Weights of a small GPT-style language model, trained from scratch on English Wikipedia: biases.
Each number is 128 + 24 x the weight over its row's rms, rounded and kept within 0 to 255. Layers, rows and columns count from 0. Numbers have three digits each. The size before them is the row's rms in percent of the matrix's.

# layer 6 MLP up, 256x64, rms 0.26, rows 80-186, columns 0-63
111:142150174104125162120127090144108105092093140160124168113135171122153132119156072129131110100158153135088126130153137112128151119140147105092135132115121122114162114122148151067136108153168121
096:127106104135150081141097116115138120122151089080109121113135167140148149138153130118163096129065171083098126100145142158143121162155147135096148098126125090139146109121152118115152155138150128
107:142176075147095157176111172116107111148117108118121108136114121108123133151132113119099105165103124124150120101060137082163105117146154118129118147139154149108134144136124102168119147127144159
090:150104098124119149168126132156155092082156090116141115166101134138111140111125144140146096119172137098129131098130159158142154161122158113139135125154175063130168103134102143129102126113139117
118:201166125127116129129109168169128134086127167095126145127098089137150137128126108106153108115101103150085137131151109125159153126129093144142128136150135115120090123162163166129137109122122083
112:119124113101145145151112163128131082171101135107121150117168105156111082130144126111142113121141111087077159083174136146153140155149114120114113099109124133107107129139178140130139160133082130
107:121133102105144116159122143100181131097132150097156112106173157114109124131140076137123158154084150085136126069139148115114150160147115135108127105141169152155120120116087139131150124101123120
083:115131149123129142141140103128094122098128088133150176152094165099168120117095134182111094175145097172117120144126120161125120163106125143161166158100126099115109113087129137129120136120111145
102:117121120130110138143151124098141098133168149162122141133102150104119134145129148129131077169108098164108142127088142113119136124143107147145161132125058180123134125164141158111114112179101092
108:130157156130131124123113171104148158103135137176101159094135125162113131159118113150114100138167122149138149116164128114152167110135134074139143087078124093142149108141148124086137103127109093
091:129118114127150162107123144153095132097147141121104111132119093124129086124137138144130101128124132103096135082073140116133138150148135131155182147134136117149142129185157119137056159135085145
109:098114154155140124137095128135119145125091147148154117124144154081136140119135114090129080125165145131124147145108049140096146146145179093128149114114114155090154120145154158126102142131108107
076:155119119125126106144102079120138138146109151086176098131067135133110144134107112139091110142137138125143139182102156138126120134123144158160161099103095139092151146151113129095117153119140180
116:126150089078120123122116142078132097140107136164103141118139136117139130105096171139142172136110193126112157152150147113168119149114110140113114105120159109145115136116177126131134109084170132
093:089142097114091123142146158145083137173119170098106160114136129111141143137136122145136122125122104124123164098129113153121111148115102124087126091123124119129142095169185143107103159107180098
109:156185060113113135169151136157137134113130147127131091104123156130111094151168156096108104156108123119085147113106119137148146128127111117160135156094131102123094101112113137154161159122122140
098:102128125113150083103163077113129126123107138129133130150134132120108109148123172111119124094142153088181153114092087128132078112122112148127186127137115138123125171125107127149145141145080096
104:130146134119145130101122089092097160109142080111086127152123138159127162119104104130142172140089158119095139097123113091155143137148152079164140120135157112160128142111148162128146135084146145
095:141106080119142179119090153129134105130104126133127141108167133128160090178108153103163114128126114140140131149160106133136132110118154122049087132136160134104152124123143116145102091133155135
088:130123096106177135157143128098143113152134082127084161105138139125135103130135136158108084123167110159174114168153108140149138127116140094122119097123152107110140099130125171124061145135122132
095:137173114129132157162114117144135135162126131115093114103101172179158076119143183102131099106119125094099157120150122141126096120090175117109109144118126128117128134104144112141151149136107171
101:115108133105104118164131135127174140129142163108074073117116137112162072144123114123142105141168137094134168128101137159128126155111112139086115117157111169170114146104145158114142125122138140
096:067116126082119128141105140118139136092107121107155102115134107128110125163120158133125157158168120126077179123116151140173126164118116101162144182092110153141125097114125133119141135137131160
093:140140125124127126090130160068151172147151115134133165135097133139120100132109100130102093128118109130086105149147142157116138136167141139101097177099122192129120167119118117170116116113105120
109:116158183085121154135069126115130103138119124150146104127136110134145134134132166162153176109162118099094137123131139146167168134097142097118126098103111098148157082160128132104137128123156119
112:147101166123145142161091155128108116135128091120124125146132079135101174118150124127112098142099142156127124128110170135115137117165155082104108132165106088126108132125143162081110173146092136
095:114123132134108130113078072121134137125106173127110124129107135154099133107107104155143120122110176109098132122150127179142153133104137088145163120142167183132118108171087115160118134112105122
081:105130083145140092145132142140121123125118129135119140150094129123101100108084166125133141136115111169149146197067124131158055124114154122100160132125089139135140107126106114137139112117111139
098:117162120131122129140153094078100090124121140126150125126146122109150128115100148122182126126153089103114175147126137147171110162095140172105110128120109099097116171112094136141087148157143114
093:109149106179146159195081116091156154114110109098139121131090125088113143166118092110144168112112143164134154129118139116127131114116136111159156119153124117118182134123122127147135103121152147
136:097147124095155136124161161129123132104121129118099134099133101124105127190116085160125137104117081118146144107132136150134137149126110101165157137149125121118113152069059109155159119138141138
098:133178092147089159131149121095102166111132148138124119103131204112113132110166131101174139113113111137094135111147165122126100136136108107130109110117155137138121120144180114116172130118120099
082:158103149122106140116126149081093124151133078130167135104099136122066134132128125144146137130154113104142110099150180104129152134136177129129131129080171132149152136157124140118134154088095126
091:113126146115116131156088131137150113124169138137129134135094102144149087156119137136094112124147169094113112148194139149121103091097135130115145081149140097148151137123091169148104134138178116
100:135131117114116160145133107139118165086156133104126143109128108136078161133112116163132077105135144135143135148119144135141152077102127109103075116139131120184132134122136122143167124159060137
086:131096108107135126139112163156106148147128139094119116122117098169098112128104121130143147112122121113103143139121160141132163186170147143155100099122142158109078118122118139160107170116064098
092:141136149112098122158147114065107171107160133112108105114148115184126135091101141069126158110101114117111105121133150118148198123123133131094111140102142107143127115149130149125093139135118123
102:116147156152153155159106104165163127137148142116111115082146134103154152147131107094115127139110164124089145106119124123149178142112167128096095136132086132094114104101134117155143122110079170
098:117121219137153136118108129136098134119114124132155117122119124165130086151110086103137107101141098117144144129109155116096161131090152079143143106143140173115120153119103131140136119123109174
094:123145140116154112095078122146125132138157073157139150150136118116120118077112127140147131096088134143132167120124104165138112142171137157118113114104149172090104188119160125144108115134147105
100:087076132093096129133138117156129177156118131144090140134163156132135157122132122094163106126093083108129114128119125091127178137146155106148127106106157180143160112131108142153104115136126109
081:163096163114089121182154140137127125114143111141122091144136136111106097127151154137124149105102131132098119177153148099156103148161159119122110137150174108155081128144104139090141083119143125
136:116096122133103126145068137128133107142143131175089177145106144139134124126116170075146086131134158143127077140145114121109137128162165119132133125110138141108164139157157153114084123113101152
124:116172141133111140108123167098144085142161095126140107129132106124100140140083152137067169103126152142101098117174146152149136153094117161135104109073149144154144117119140122132113135138114142
100:137135100136145135136194133115124132148144159115131171114099132134095132104154121120151106101116151083131156132124125147178126096144149138128130107066146128129114097085114174139099114180122130
087:118137100149118147159138101087071144108130118128100122099083111134124107133161180132101090097119115130154155107178131131132152130085109121149119158128140124125125098141134161139120129150112191
101:145178113102102124149101103108146109106176129115119096141144132133137139118072142120166126170108139127153120164161138138105120142152128089136092112142112161142164089102104088118109108157116153
095:151115130141116125078131136067116115133144126164168147108092151150120096171147091108138090167121127128114128099170129125138152151151130131076103174127094142116110139116113133113109156148125155
088:075103142115130147135129125137107139101127118156092111142111148151126117094151116116135126172087149160111137139146177134139152085153128104114155123156079138133079112093155168102092126132119151
103:124120124118119109125115149135134145128163093114121125102083161130116150076162118137169148129128174159093065117123131120136097098148148118161096127135121125194112097116141141169112129127148128
090:156150131121123130118101081154125142077158117109112143075126137144102139169152153123127153122133149130075113105152125099115127120145107080152144124118162131159147109147110129117178144127081162
089:153116175105136086097126177125100161150071125133139145096133131132146126142164143149128102145104089135097175161153112103124128116129141125138114107116103099069136145125102104103150145127145119
121:130117118100154137162136144192105132119154107165131168095106149114121098132192105143114141141136121135127117136137093101094093131163124087139126135112075154116118131152128109131121106108178116
084:122158110141153158159123135116109134076133166163126150107085134135155109135119117139103101096106186130107113146147107083130123174134153103108148153157132136098138134101146125167128110098127084
090:153132132131136146154135095087149148144090140085123139099093135136130155142161128142148145149111151087126141107143134084101189102138088164133125125161157097103122074125111142110142146119105140
116:178114094136122138116121150133150083125139111155140139144130080104144121171129157181134108176099096138117164184129168110111121118080108133105120116126170122130124127151114105115115130103130112
112:130134123140097135155095122149181137126121163101123117120137134081149118092142160114104103108140167095101124106133124212137146152124126132089103123138104141128128131117122150121133174076146130
079:128084168103159103100117122111135173150131145159115177132109093133090119131151114111177164098132128173126158138142095110157113157140124126091115124116147115128162101118127117128150074126140135
091:106112123144111161133186103153141174137145158124111131093111100147154116086129126119102094129122121115148142109168148126069126127142113113169120128119147129183140131170073121139115105118133112
100:132144139096087133122138134140153119130131139151189140097158153131145129161149104124155116146166098196129112104131112077124158109153126125117100120103133106110136149098112092081104120122141162
123:105147121141109139124142114105112128136143075151111140155131101051101162131090111141171104184108091143094142132139077152176125117099132134128147135140137135115128123140155126161126144118138135
102:133130149070115158130152133133134084125135117120140108143100137096128136107079131105148113196158160111176136144131132123177107111129178117138096124104161111104107125150112139122126164106145135
105:104128113142164126105135128095169144102138163115150105087123104131163107111101140101146091127104162099137168136112142103116118122158131147123083128138155104154148117092081157167102120161100121
101:138151132104085139116126163107145078124163109141171106108166119128140131152152098105168070145147108150117083114118130184114144165152155118106135142141130100114108147126108120111113159148125129
102:102104112123147152151159131113094170140092161162197153095128121110132146103093159143129141107133088129135101153125113113124117140087154162110114144161126106115139083130104112111127139142104164
076:143103107115089163154147162116138114175181126102120139163118132129111141129165132093145102075112190105127112162134073102128122120141144135142156130118150118132112142116105090127119140131095118
115:148138145108159151161142133101109150078136132139100148128124168129119137145143127103095097122082143201145107115114128108179112127135135135111135121163122085111130113126160113169097113174132122
117:152173128126120178147148131084113132142158161161135142074078167132128143122137115128114115183159109139132100140110114118138134126161119083171108105102151109093129132122142121142133142121092115
098:141112129164084135160114132087160110142135168147125075129111154143083138112130131129169100125112144100096158112138135150087100121154151125127144082127136166120172151148137138132094105138098109
098:105127143127101153115147142138130143126139143113159159171128116117180139143155156126089096142112086126124165151148160143117129130146098110169120100119115115080130097113150142053106163134125132
099:105133097107133092141169136142083136172151171125159138107124138132178106140121088099089085174123136140136120151148099134163113157128131127127109138105115129127117115133069149150106120161147134
099:105125160096075133124132116098142108136124164112152137154163120105126136122159098140155093158119122117096112160096146094144151103099176115098129103119130155163151165151120146106146101106128171
107:140099118110156170127098121132157136114105140122094128087112149100125130135156108100111075136118107174126186142116167137110099135113138101167147163130124126106167145157108134140148075125118141
103:116127116095135119172150107135103108127146140148115130113108180113134133116089139086157098130133135132110144088154126152121118101135132169159115105166111131108112145113143151152092135066165181
097:072094125157123139125139122116139134117129177165122121154146130114130112135136077094163121170105110123110104146076140126131102160123132131104109146167114137133126129125080109154151100151155184
139:110139131119093145121153133142157101144132145144114157127126075076093119141080147090120152113141114137142073137126146157146152113123074151125146159114157156152167104134135098106122116114097151
104:078177130142124146113100127095118143116101133122147106137096109081124099126137158176135116131093119103134152101110119138152128153117145118132151119140138131149130155109165187116176148099075139
086:137108166165147150159141141111147126109092139141105107163058080131074115116119139128166162103162108131126113148110115107088128124147138127161128115152124152109115120111133139081138133153161125
095:106140163070177141143137131156131130139144134144106121119145146116134114089099125116150139128124137133108116159155179130132151121119130083152142139119111155113140148092088136101072113153069158
084:110158147169133189134079145103118116137130141146137131136113077121117153101122141142148143116069096152128132166133161140084126089098113117123079134111107166120125134119150121142147133110096142
099:108147111152096133113087132132144184180165119156113143086154130074141173131157102119150123101156129132103139137110138154137162111118124093115109129150158129107109147108112111093123111170119116
097:069128116108135120116151146132128139136136117103118146101152113070136107113140118089166135130108157179146138108117121153164138080161080124106144094125117163151116127143141127162122171125144093
115:118130123120189120131136125133099134127149145078136162103119156135108104125131116086162141137153109127118095099123173156167147102147084161144123096159144122121075139134094112114132098134136169
071:129101126129164113142136098154117113148112172108141110084121119118115173173165145125147077096113139127107122111126143125109096143085085130132132138090099117147119175148138176107116164125126142
092:127144118150144120144124143097168107112145160095124080132115126174146147187113141164148128139152127127085111099102159115146145161107141098111093105087148146153102104152125129124095112102102113
094:159107105147110164140148127164114148130137110167106134113135104133100142135073117151126114119139088142125137109094103129167130185128136080167192108138129113120147113140134107138109096102160127
132:113141133088117116146107121109158157112095180098143175115128117118105140070119132143140126136160124122153100097109150111138158104163116127142138157171142123156129104122101164118122100117065141
096:121109142134124134121148185163136168171160165151105088099142096153151105122137104163128129138122159116112164092109164108111133142126098070115099133107117114146135092145130144134116151093119116
087:164094124132146102165091148129150117114086102106163138136110117117107147120110149146119144095112138147103122121101115175174163122121138128119163120123142108092157054115125143141151141100160110
084:132156149151154139123100142152132107217091064114113143134090114143135107138121122136111156152128102117158136121108113114156116100149132140133141122118114102151127126131127116122075152152073145
095:086128120121146127153136142180141122077126137149158118082113109185103138166148088122118122111137157142126113148117099096079132121152125126105082121138122106112104128167115158136118159157154139
125:124147137111130141117156154163114149133123115085177123089150113098085119106133126162087109148141134141111164124156088156153102154091101126138124171152111151114134089118086111123108138153097124
104:112162128124108144118136152140093111101092119107131209119104104156123149147124132137131141178138114147118099112121118140125123153146126103152087111116122156123120119125110163153161157072157082
136:150136086101169153124152103159122120097188090133112176128120119100079121141147144141152166145123116125103111122112137109146113123159091146121081121141121122138089117156147088103155117144139131
100:129123090118125146117194108168138107149092147135081113108134129152159147117119111132123146186102142128098110159138130090146124155098115136128137135118125141130156112135079164104088172109142137
089:115109146117130153154135124139186155145142084130090102124103142161106153102121153101088135169177178155136148138101110120105134121130111109137117130127140168134103106136129170107078146137144113
091:120119160130161148125130162102054128107143117148138180126102127086146108143087111076127110129113120155108117140130135135127126127127129209096115140131115128141097150157148134112141162120136130
074:144137148131139162163159100135117112094141120137131130123116189127138145149127126137123135120161122129112110099112126108139099174171100152106112122087145138120186153109099157135069096091148121
094:152102155181146144104121152132155126146110154148117112136114106143162152112150151074155078121118145105129098138098130184137146170141178146107125109123087124145131114120095123090138133123123106
089:126148129124125143120128116079114138149109159121110137085146090072113066160137126134166141127083128188104173134133134115137123131148134139108116115110165168103146132116157124099161140118142113
096:133144125139117149121115119165175138122128114157112138093141122157118108105133160134098133101130147146162055143133106084116149166109168118122124123151115090134135130109115115121075115142156188
091:148108081145110138122144108111150135108159135116168089138136099078148155102122096135134115158077155156104126143157189171150125133137082122142129119136140123132133120121121106154165112141090144
096:150142138148136159107119171145181115124141107129094114153128125131117141153110085116120087131113149161147120112167173118134118085129135133115163121098125144156128105138112147165114110048135113
099:122150124101133130142113173102123098139170095141102065119072127172129159135139123111149149149103159120129147089113177113159143118095136140122126104159141118124079143104152150138125144124149117
100:125119110116152175133089166139134092142137131162118144129129114122125106151140124112132135115098147106127137192094155117153112072144134106120143131136106076128081123156141146109136177173155118
122:089112098128155156132095159108139176102105117161181171097126118096125114175132144154164090140133108128142133128133094133153131174119126151144108106117121143118093112126134088122139144138085130
095:124069133123135149148122107121129178133118124125130147150070130151143166161102100113100148088103126111120113142124128138106135171168163111129116150130149115107181071117161123146114113116108140
# layer 6 MLP down (transposed), 256x64, rms 0.0516, rows 80-186, columns 0-63
125:100172109138122099139142068135115181114186139128141113091165092148107097125123123120130127147106104128124137142087161118140095171108166138145121131117154145161124139124127109156123142113085121
103:153105129150094104117132157149133134104136174108126139130079106124140116080129105122100098110074107105120116119149144149165107152147126114106120149124194178117095133118166148125134116120156111
116:126131178098131134124110143108152097101139130164122150143143103157136082127161157110152119111109133104104137111208115104151118112126136107139123111108136136063178119115110114100154123119126148
112:099129143128127105130127101117117137105099100138100133121163150095093097127136107149106125095172112130161144134187107118144160107089156182114104094123153148145106114121153145092124142121160168
149:074127150129119129146148103067130117131154084124121127129168157118102094157146153124151137144154160104151129140107151160126156144122144067138100130115131127108170117122107094109106166124157113
130:121136132091141095152131103123151082137134142120142133114082112123110116130119113122155135134157122132097152126117113148130122176161172148110164108099127129093089121136129109129223130161111131
084:139131147177115079123138159106112181125131104116141114138100116121128150092132167099116100135122122102115130185127148156169111154096141132125154130160131113184131151126141116116091160118134085
085:121163136125152126109139106105154104133124114121145097067166140157106122181154122112102076107124135154123142127116106119141156087148135097126093105128182131160150110137148113105135160123172134
078:135096123143175145120125148103099125092118095155111122144174147131140100120114159122132149110126116113116106110144123157142098108082143129148108153099102074135141124115173104163185129156143092
096:122104142132142138126151125113086112106119139148114103111170099138125096140155125122120124113117118165128079120097143166142110107128181124150086185162172122117107128092173105124163129105143113
099:129127124120148105104150071133118106127104127174090133119177111138097146196109114151140129133172095191133135146124139093135141108124167165108159128103121154117104122149119127129122140145135132
078:146144115155139148124135127140129120112152126105135066142078135166115102126154136128147155153100112092116137118116169162152134116109078166121107129161162098161157102140168122135167137147146100
085:125136128109095160161137144131121135083122111104113114128155156174118102119109108192112146123124151128122090132117126147124183082119164074135140134150122127114100092144114108134136136123099077
080:131104121179101080096123110098127097156125111110138115134095121155104151121143144136138101130122189117105118100127124124102119125132069089086133156135147093140123115141138143141156166166143160
111:158149146146130135138137085099093107162112116160138163140159135142094158168135127121100109121161121132131118127135088100120151098174152094101142129116149118173099118136068167121134161138118132
123:127134118144136178134113113119095156099139136120110154086119066121160106164132150110164125128131156145125150095127110095095145130096112106148106174106121141114171131168114145130084159133118102
113:104126152107122154119133154100149121168151124138133125100097113106116123151130093095154115127109068157092129154140114140141157169131150081126102117164132132152181117140094141103092148103164124
089:165157104139117137141133129157115107151131167098147050105116129138126149120131127102121093103152147120156150111098139135129089101146132146082131092188126112164124147138115158142117114153159113
096:173156124151112102132151159106127097140143114148140137101173141119091134111175070112138108117130138127127091112125157088128153105128143102130159115139100119081090129114113109108101168107109161
095:116139111149145119139156123107116144073105155106144122169122120094146102105106100164135147099113105138136095132153115174117159100114143128171086131108149189136090145128162136146129094110116120
113:079160101138161191115132102146108146112102160116122114135137156128157130169149140138119146152160149138139123097104128130135129084135125087113113146075153184126110140143115133151159102148112129
123:092126132122147130106097131130162131129182134129101112154140159123129116098144129184132091107102151133116147092105140153119114087129140126136128137124124143145132104102151113180048131118136083
087:160145119142098145136160098121130095064144124134153159200077151140126115143145135118147127137121129123081107140123102149124145103083126137177152130119135094163122146113142125116162121103122124
090:111158148129105176160143110144148100123139157144094090128122149096175138139167144135092174123148174140140139127119102127100112099109122138135133121182121088107121091094148118152147145119140151
128:125130147143133125133132107120173127108141085127136121120085149146174124108134175099149122104138150115089163128137145110101131128151134149106138181114177116111096145085102129109185132150106095
131:165059149148144126146153135106140100113116170141105126139127101153129154121174111115103151136078125131161096131114123152167112107137152072170126109141094123114125126115109156124155109123103143
088:134142131168117117122146080094072107134150165140082137117165122142107102133158098151117131153163142183173103116122150115119128150118142147139125136132115084144107088142120153135160100125144108
086:133146103123164146091118154110133107137123128110157149152100125083117129094158108111127127153079106124108122126154134127134142146119130063181082092090131149100158149155136132167108141149117134
093:134107120158121110130119161125157141143128091090106101111059154128105105130158170159107100143108134133139108114121120125139158111127112080115132119168139110137168095177138106121169155114108154
121:147104134098165130068143115093144122115136137121119154123171140122178143122125145138116119121116100166124108126088100104175099102121144102134150100128134114106142117140145093147090177173155121
094:160121116160127095111127126133127108171103111091159084170080143171091139127157155097122104102125138118116149123119126159135132121155112130082138106152124109140175121154127146108143146124164172
104:131125122136135091140123135100136180093164104144123135110189103129129126135134106142140115148168165136141073108102114137156164104132155102136152192105141124130137142143082134139096111136105114
098:128155127108139093125118152155135152122104146124101156154131088111156137153121137099131118166109107167145155159117099143155111095094118101105117100191132125158126108114128156124096089170168144
108:131104134108119178134078144131156131116105167158158132145148150090135073170149107107136121119142155119120081131146139111121118102120112130111137075107111125101151143133138090127153130153182146
096:165130144134134120124116152118102111148136168122119103110165141133168097176190118114102158096147093158139102109159156139119134133138117136130126124109144168119086104119115147133145162067125102
086:112073153117111124134096117153086083101118125163111166122138173156116105098107125132141153143134120132099141127132123093115116136126137152132115120106154107157123116115129111117224119162124128
095:145094142126139111102079135150125125152133172119138113110174148134131136124184064164134159113130138160172097146108122154136102126168147140137088126140109160146150096133130136122102115104152121
111:139149085115119133131159125089062140101125121125141133132114088151126108148113130129141152152153117147179092162112116132103108131152135129125124103100154108118111124172102185165115145164128093
091:117126074148126106134108140139132096177088124118102120135136129096121121133112118131119141112133144124101139135135135126145108110190109145076146152115098109156088074164130164106167144100136090
102:132130136144096124127134146144106153125111100103134168128081095138098118143127116127153129116103121156097130159134153084140134137143158113105093091176128080208147114143120155111137136145132160
103:131181124174109181148120132136079138139114134149136126120152135129120120113132135110107178155140129139092111155139130118100115110141093136144110121165070077149083120139129146168162149129130128
111:133128155106126154169095171137106134125099126109080147163122119122109143123096129114149145110150126151130122160132102114101162117123133123156165102092116090119091133163140124187167145160119088
079:101106140159155067122131125137137128174110136076155120129085117130134167094144130142134160077098149109122135131106106146125108141124097161074122130140134111165131108114097133138163135132166138
084:156047116150138096111154123157137147154087123105128091142093141166128122098123140125171132126122166098123141104093135137158132132147106133093134141161120112141161112127109121071144113124143136
090:141154162173094107107140123111096152102131168130133131106128143134124128124176153174136184123134134137120102160090136123141150097098165130116165159081122110127082154118156123102135110131125139
105:122123164097120141143128065138154134113118147129101153092143127151192097134151113129139135171102137136133092103170110123101164151089126168125105112112130138128166133120136108125118112092091154
101:105098113108119094138147120115103168096143135125154110131132158089155096160154128163134138161188101108118065143132102137127123107124129119122137128094142149091132136098145117099102183130146126
127:104127096129188141146132143159132126122121151107094127106142156150122093148110172112117105127120141121164169118166098124144161075131116111110121146119162139129118099128144141146107164108068092
097:167129145131119140169137117134154128157090110150125123140113130178131121082071156144094116122159143161141133115099092159095093118091143145107143106105108075139096125098114131135143151130127110
089:137154106122150104150161168091145119166164142141146092164097155157139103123147134101116132117102142107131138084127152147144080100069139119143107130129123122136142128120192108139145127101138102
099:113110140158094125154136143124097138126135152120156143123079120122162128102119102149118145150098078116158157113127145149105120132085149190102122106135118145105104106124194158153095121123127155
094:128150127144142151133082138149100148150129103120135123091119133155139190101153170158145102101139118127172095106152141143098098114115130132110113123108153150158085138149122153123170140086102162
082:163110087150145101114114112145135110164105126076180088126102144170097143153138126094152125116115127129129152149107148095136145129135106135080147099160109125171136119098095138131148144123142166
107:130111127108158144151117095117133094185147155111119159088133084107160150153119111094108109137109119161133129140125186142141114170140137130136139106122121112077126098159157105135155111150139088
094:116125119142135147138136121128160132102169134095141111136127170124110112103109075163137146153112143132093149124114110128142104114164105141187162140125187140150121165155135162095133127074105121
093:146135103160112074102110125143165112110122098124127119142091109168081139108121105120170115111096165116120157145148139120091154132141080136118122095143134146156172128125143134131149130102166174
131:167145154101155081113123100119161083156138161135098119089126111111167149127145122134172143097119129097121115150087089115166120156118137141078145116127138144120127106100138133141094167146137119
098:145138145103081138145138096159111121121091108151122196122150090111147142161115128155128174106139150143098109126129124141125112126079131119123156144112081088139111083095114144121151118119161136
103:168142153110133156124125156103167127135122102134101145132120120140074106116128138086184138126095129147155160125154134132136146112092133114133109147114111082089109133127117107143160181185120144
113:135137166130138107112107107066135113080120115144128131118172123148097107116147092119148117141096091109094111145126116129159086166154138142135114180148134162088107118112146111099158097122133149
081:159129126136108068112134130123172113139103115096148076141112139172125124097126168095134127069116138129095132164151136100121148142133102117077129137172117104161155141137094136111140131129138126
093:155100154163151109102088127162128081107110143168089142126174120099118087142129106136164122112122132113140125169123106114131099119109122127120119160131136163114119134104174106148137066155123116
101:115120120115156114138179141118124131154124096140150128129076044136124123176165133097132109151119157104118136156111130156131124106149129123144123148149122097153140073113155120114147152101096107
113:179116131086139137095123119105137102126153116137089126110216146108114092141113139145145120143108134118178113135092142130115123126130164118103138151163146126106133123133147084156083145137109118
094:120124108108114197094132136122141129095151096130186095158108120145154137158125111106113107118091176104166149105120127148121130106153102095122110114155134127112155131161108166140131164151141146
088:151102150153141174120111154111136139124151122141106126125109116080148062103112082129104131135107104108129112151120113147119134134082149176168147171125146103121147161126175153123132112096136123
107:149112128125119124168135105124157132104166157131114093120183129114138098120116087128120116100141125100097108143100164159144076137096116153155124168112117137095118131116167132120157088096137086
131:125113152173137144175095117106114133110143144112108160103198091113147112139117097120123115120120144104147145134143158143134143133093155127182112152149122133103126110093155117127114095105137069
096:131125112126096093170110118124094140155145146166123127115122176106136123131149118157123147111142124148134116142110101143098111085103126176142146184131143127125160075124158067146124165107135123
094:144146132158130068139139140108112167131165110117099134147106111158129100129133107141095120140134131132116091144085146144169146170126126186145128149155104096141119126133108151070140143088137103
099:139168124146157152165113131110114121088129099178131129142105108160092151110146126130108115104191111101124132135131104137117162088109134151109101117096141124125117153144146115135144184134090083
112:096123146164125138139097096143089168131102109125109152127173116144110151123128132151109142088157115158110125086160148107103144158121092102115153132095090108156081142115091155112143150142098127
129:143111143118091149113149135116079166140129125138148130117098091125156105138096160141134163139127128106104083119142135114193163113124128114165121139116120110088137146134142110137175182112086121
098:135117107133135104080114105100100111144110131117174131103131075139101162150128108090156194151152120160163129111110098110122155128112135119096141119082151137158161133159113135134103149136132130
090:157186176155127107134130127124115129100153072150138160154163132158132128155152141128157133108141146098136135173173132132111147101107130105125126137129086148124130072122119145138115175108109112
081:152148135152131074088147102127140112130093138102160071164089150178127128115149136105126129126135147112105159123150139135120097138146106125069152111172099114151116148151111103135149142151138140
095:153132093114141122069112137145154094110181103121158115163134125128118136105144128107154122089188141109116140156144153126117114116143128095133122159091119134151128133183083133153103136139109094
104:102166108099098190112116137101117157116129129128111107125166131093159156076157149135106135138118170105098121107082129178114139109131160132138133102147131134103099154132100128143136129161136098
084:133122075143112122107159100119107162131145083138141120146148145125125098133120135120152147130110112129133108134121099150125106120111113179167121167160146143160089143157187159146118145079128085
092:110119156103114129147146125114135136108130123165131141098180146100111140146158074141117119138166114121059126092166147105114147101168116102149112085111115158116140105114131099103154149143150122
114:144119121109145119144139135093180135069121136130148131145146167111144074108116115152138115122120116151137073145142113151140141102134148109118126141130114142150161107110097100133191089113171103
091:127173167159130145088083138093107088148171162106099087117192109128116174137119136113108119158100118123130148111149135119109132136157129129135121127119106092120112121163116144106167142139143119
090:136096066167118072136115109120138099128142113091136113145122136155127102098117091141135162124132154121121123126105141087126128109095090156115117156121106171166137098144138123118112167140159170
080:141138163149108163155097121127138084101111133180140144110124098093104139118132117149145127105102088135097080121120144157116143124099120139106131152128143154108098169083181125110143146094153123
109:130117140129121133115147113162112097154092126139116178098129130108120124119133104127127122115132101109183116100161104140174133114169132166153153120122150108104142146073178126099158110162135086
095:157131113145106132099121084116118129103143169175149067128139106142167106132150116135150129112136094155113102141175126091123129101133126161142123151144107141143133202144094124113135134147115154
083:136102129160124061133140152120143108156113111102139088168099199150094118109132136103151164114114147079117143113124137128106100151092110129118131126121110149165144111144107138151168126121129146
117:168151161101145129148141098123155147124125096114101138114112204121121119116126159110100102113127085156168112112143116138127120116080171117140171162134100094118150121152089120133106117120139132
095:153121156088113162161153140134113140089096135157136154140117124116085121144115144106127137158136150135174116126127166142140144117123160087128114083154120092106100077135128137104077145122109087
088:140145101114134090146176063078132119053129117132135139123133112117138096166147097147133127123151134157124099148146146116149117134120159108142129163165153155110134085126146123131142103148147128
110:075153131142153114119146078134114153132168126144103098153118069118181155121120134135095101151127127146158122110118135136133165148121074126102117148109132118135160103139100136156170096146139127
079:147093114136144071132136151133178133143092147136151101160105120170139136104113128085129120110128155098112147151152142156105123123158081168120143102170142129140162113136167117101150120135165129
082:149163121144112120133133079099130116099171152121118114105169099088185075128141129114113112131126130141127133138121110161099142137087129155156152159177120095106104117115160097121131100131101132
081:147078162149136095120151133142147122165082163076145103168090174171130094136129158122141128111134138107128154094136134149114105098098121118085145109145149132120157126122091123153124131119136142
103:160150125158143121153134102132088107110136150158100106122146117126137134127122122119124173087177111096111097175139094128109140126067165150135115128144113150184142114116112145136164132107142090
084:113125136100145095099094178132122103157127102112137128135109168134122097068124171146155149089102137122142157132147155142117122099102120124131094157171093149110098171132151158133134111146120144
089:165169115134116143129084086135145133132126138108133076128146107189088143147123143150146107131135100093106167168116160169127144103145139086162097100118133134124154129090132126126120103126107136
084:137140122148114128097134134117085156137146147147116118131149092128128091137141103106111099104127117210126131156128096131132124118090132140151109113139136081130089080120169144115165118096085107
113:144094149110152127140127116125118117138122121173116133111160093143107140096062123121136148107141122148130135136121126141083117124119142100081158154054095127147114129144129123136190095153104130
098:116164148123129113133114136139106140065142134153110115109185123142145092129124093134100092157161126127116133157144155159144149102121129103133101142114115110077078139112183146132148092124122110
091:119129150126147102164102102132167111102128126131137101134136116189147073139107108126093119112175136109115131148139133120160122131106128161142104152116113115094100127082119122114139059111118083
089:143147127131124128131094111140091162112148110151162148138144149147105134155125143099122179094146142126182115150106153082083173117097147126148142178086119129158102134123123124145109154117135104
093:140142140123123087146083149135136092120168115110113106147091127119113113091119132138125102136116123094099150163108118133115125148104179162122196132185127145138104101129093088133119145157123138
104:081131097146118133084097128112123088135155093132163108136104125139125164127141111170154115087126168112133134098130139156126163098106147168127140149163142170085148154100127133126125157161112129
096:158133150177109114098129092078127159136139136116114112090163114096155106139123167163123132158140146143144079134123122122152107120095127098144138132147163112130150097113119169118149064132144134
091:156140126137141071134128131129149117142123126086129084131062146182108114120166154113111099082122160096097154134152173158108109118110127124114109147153129112127137123098114124154135142089136124
111:116141135093111112160124139166120153169107123138120106123142106101126135152110125093148161101115100155107107160122130094136086115144169117107143104183144104175123132123120093183100157131121105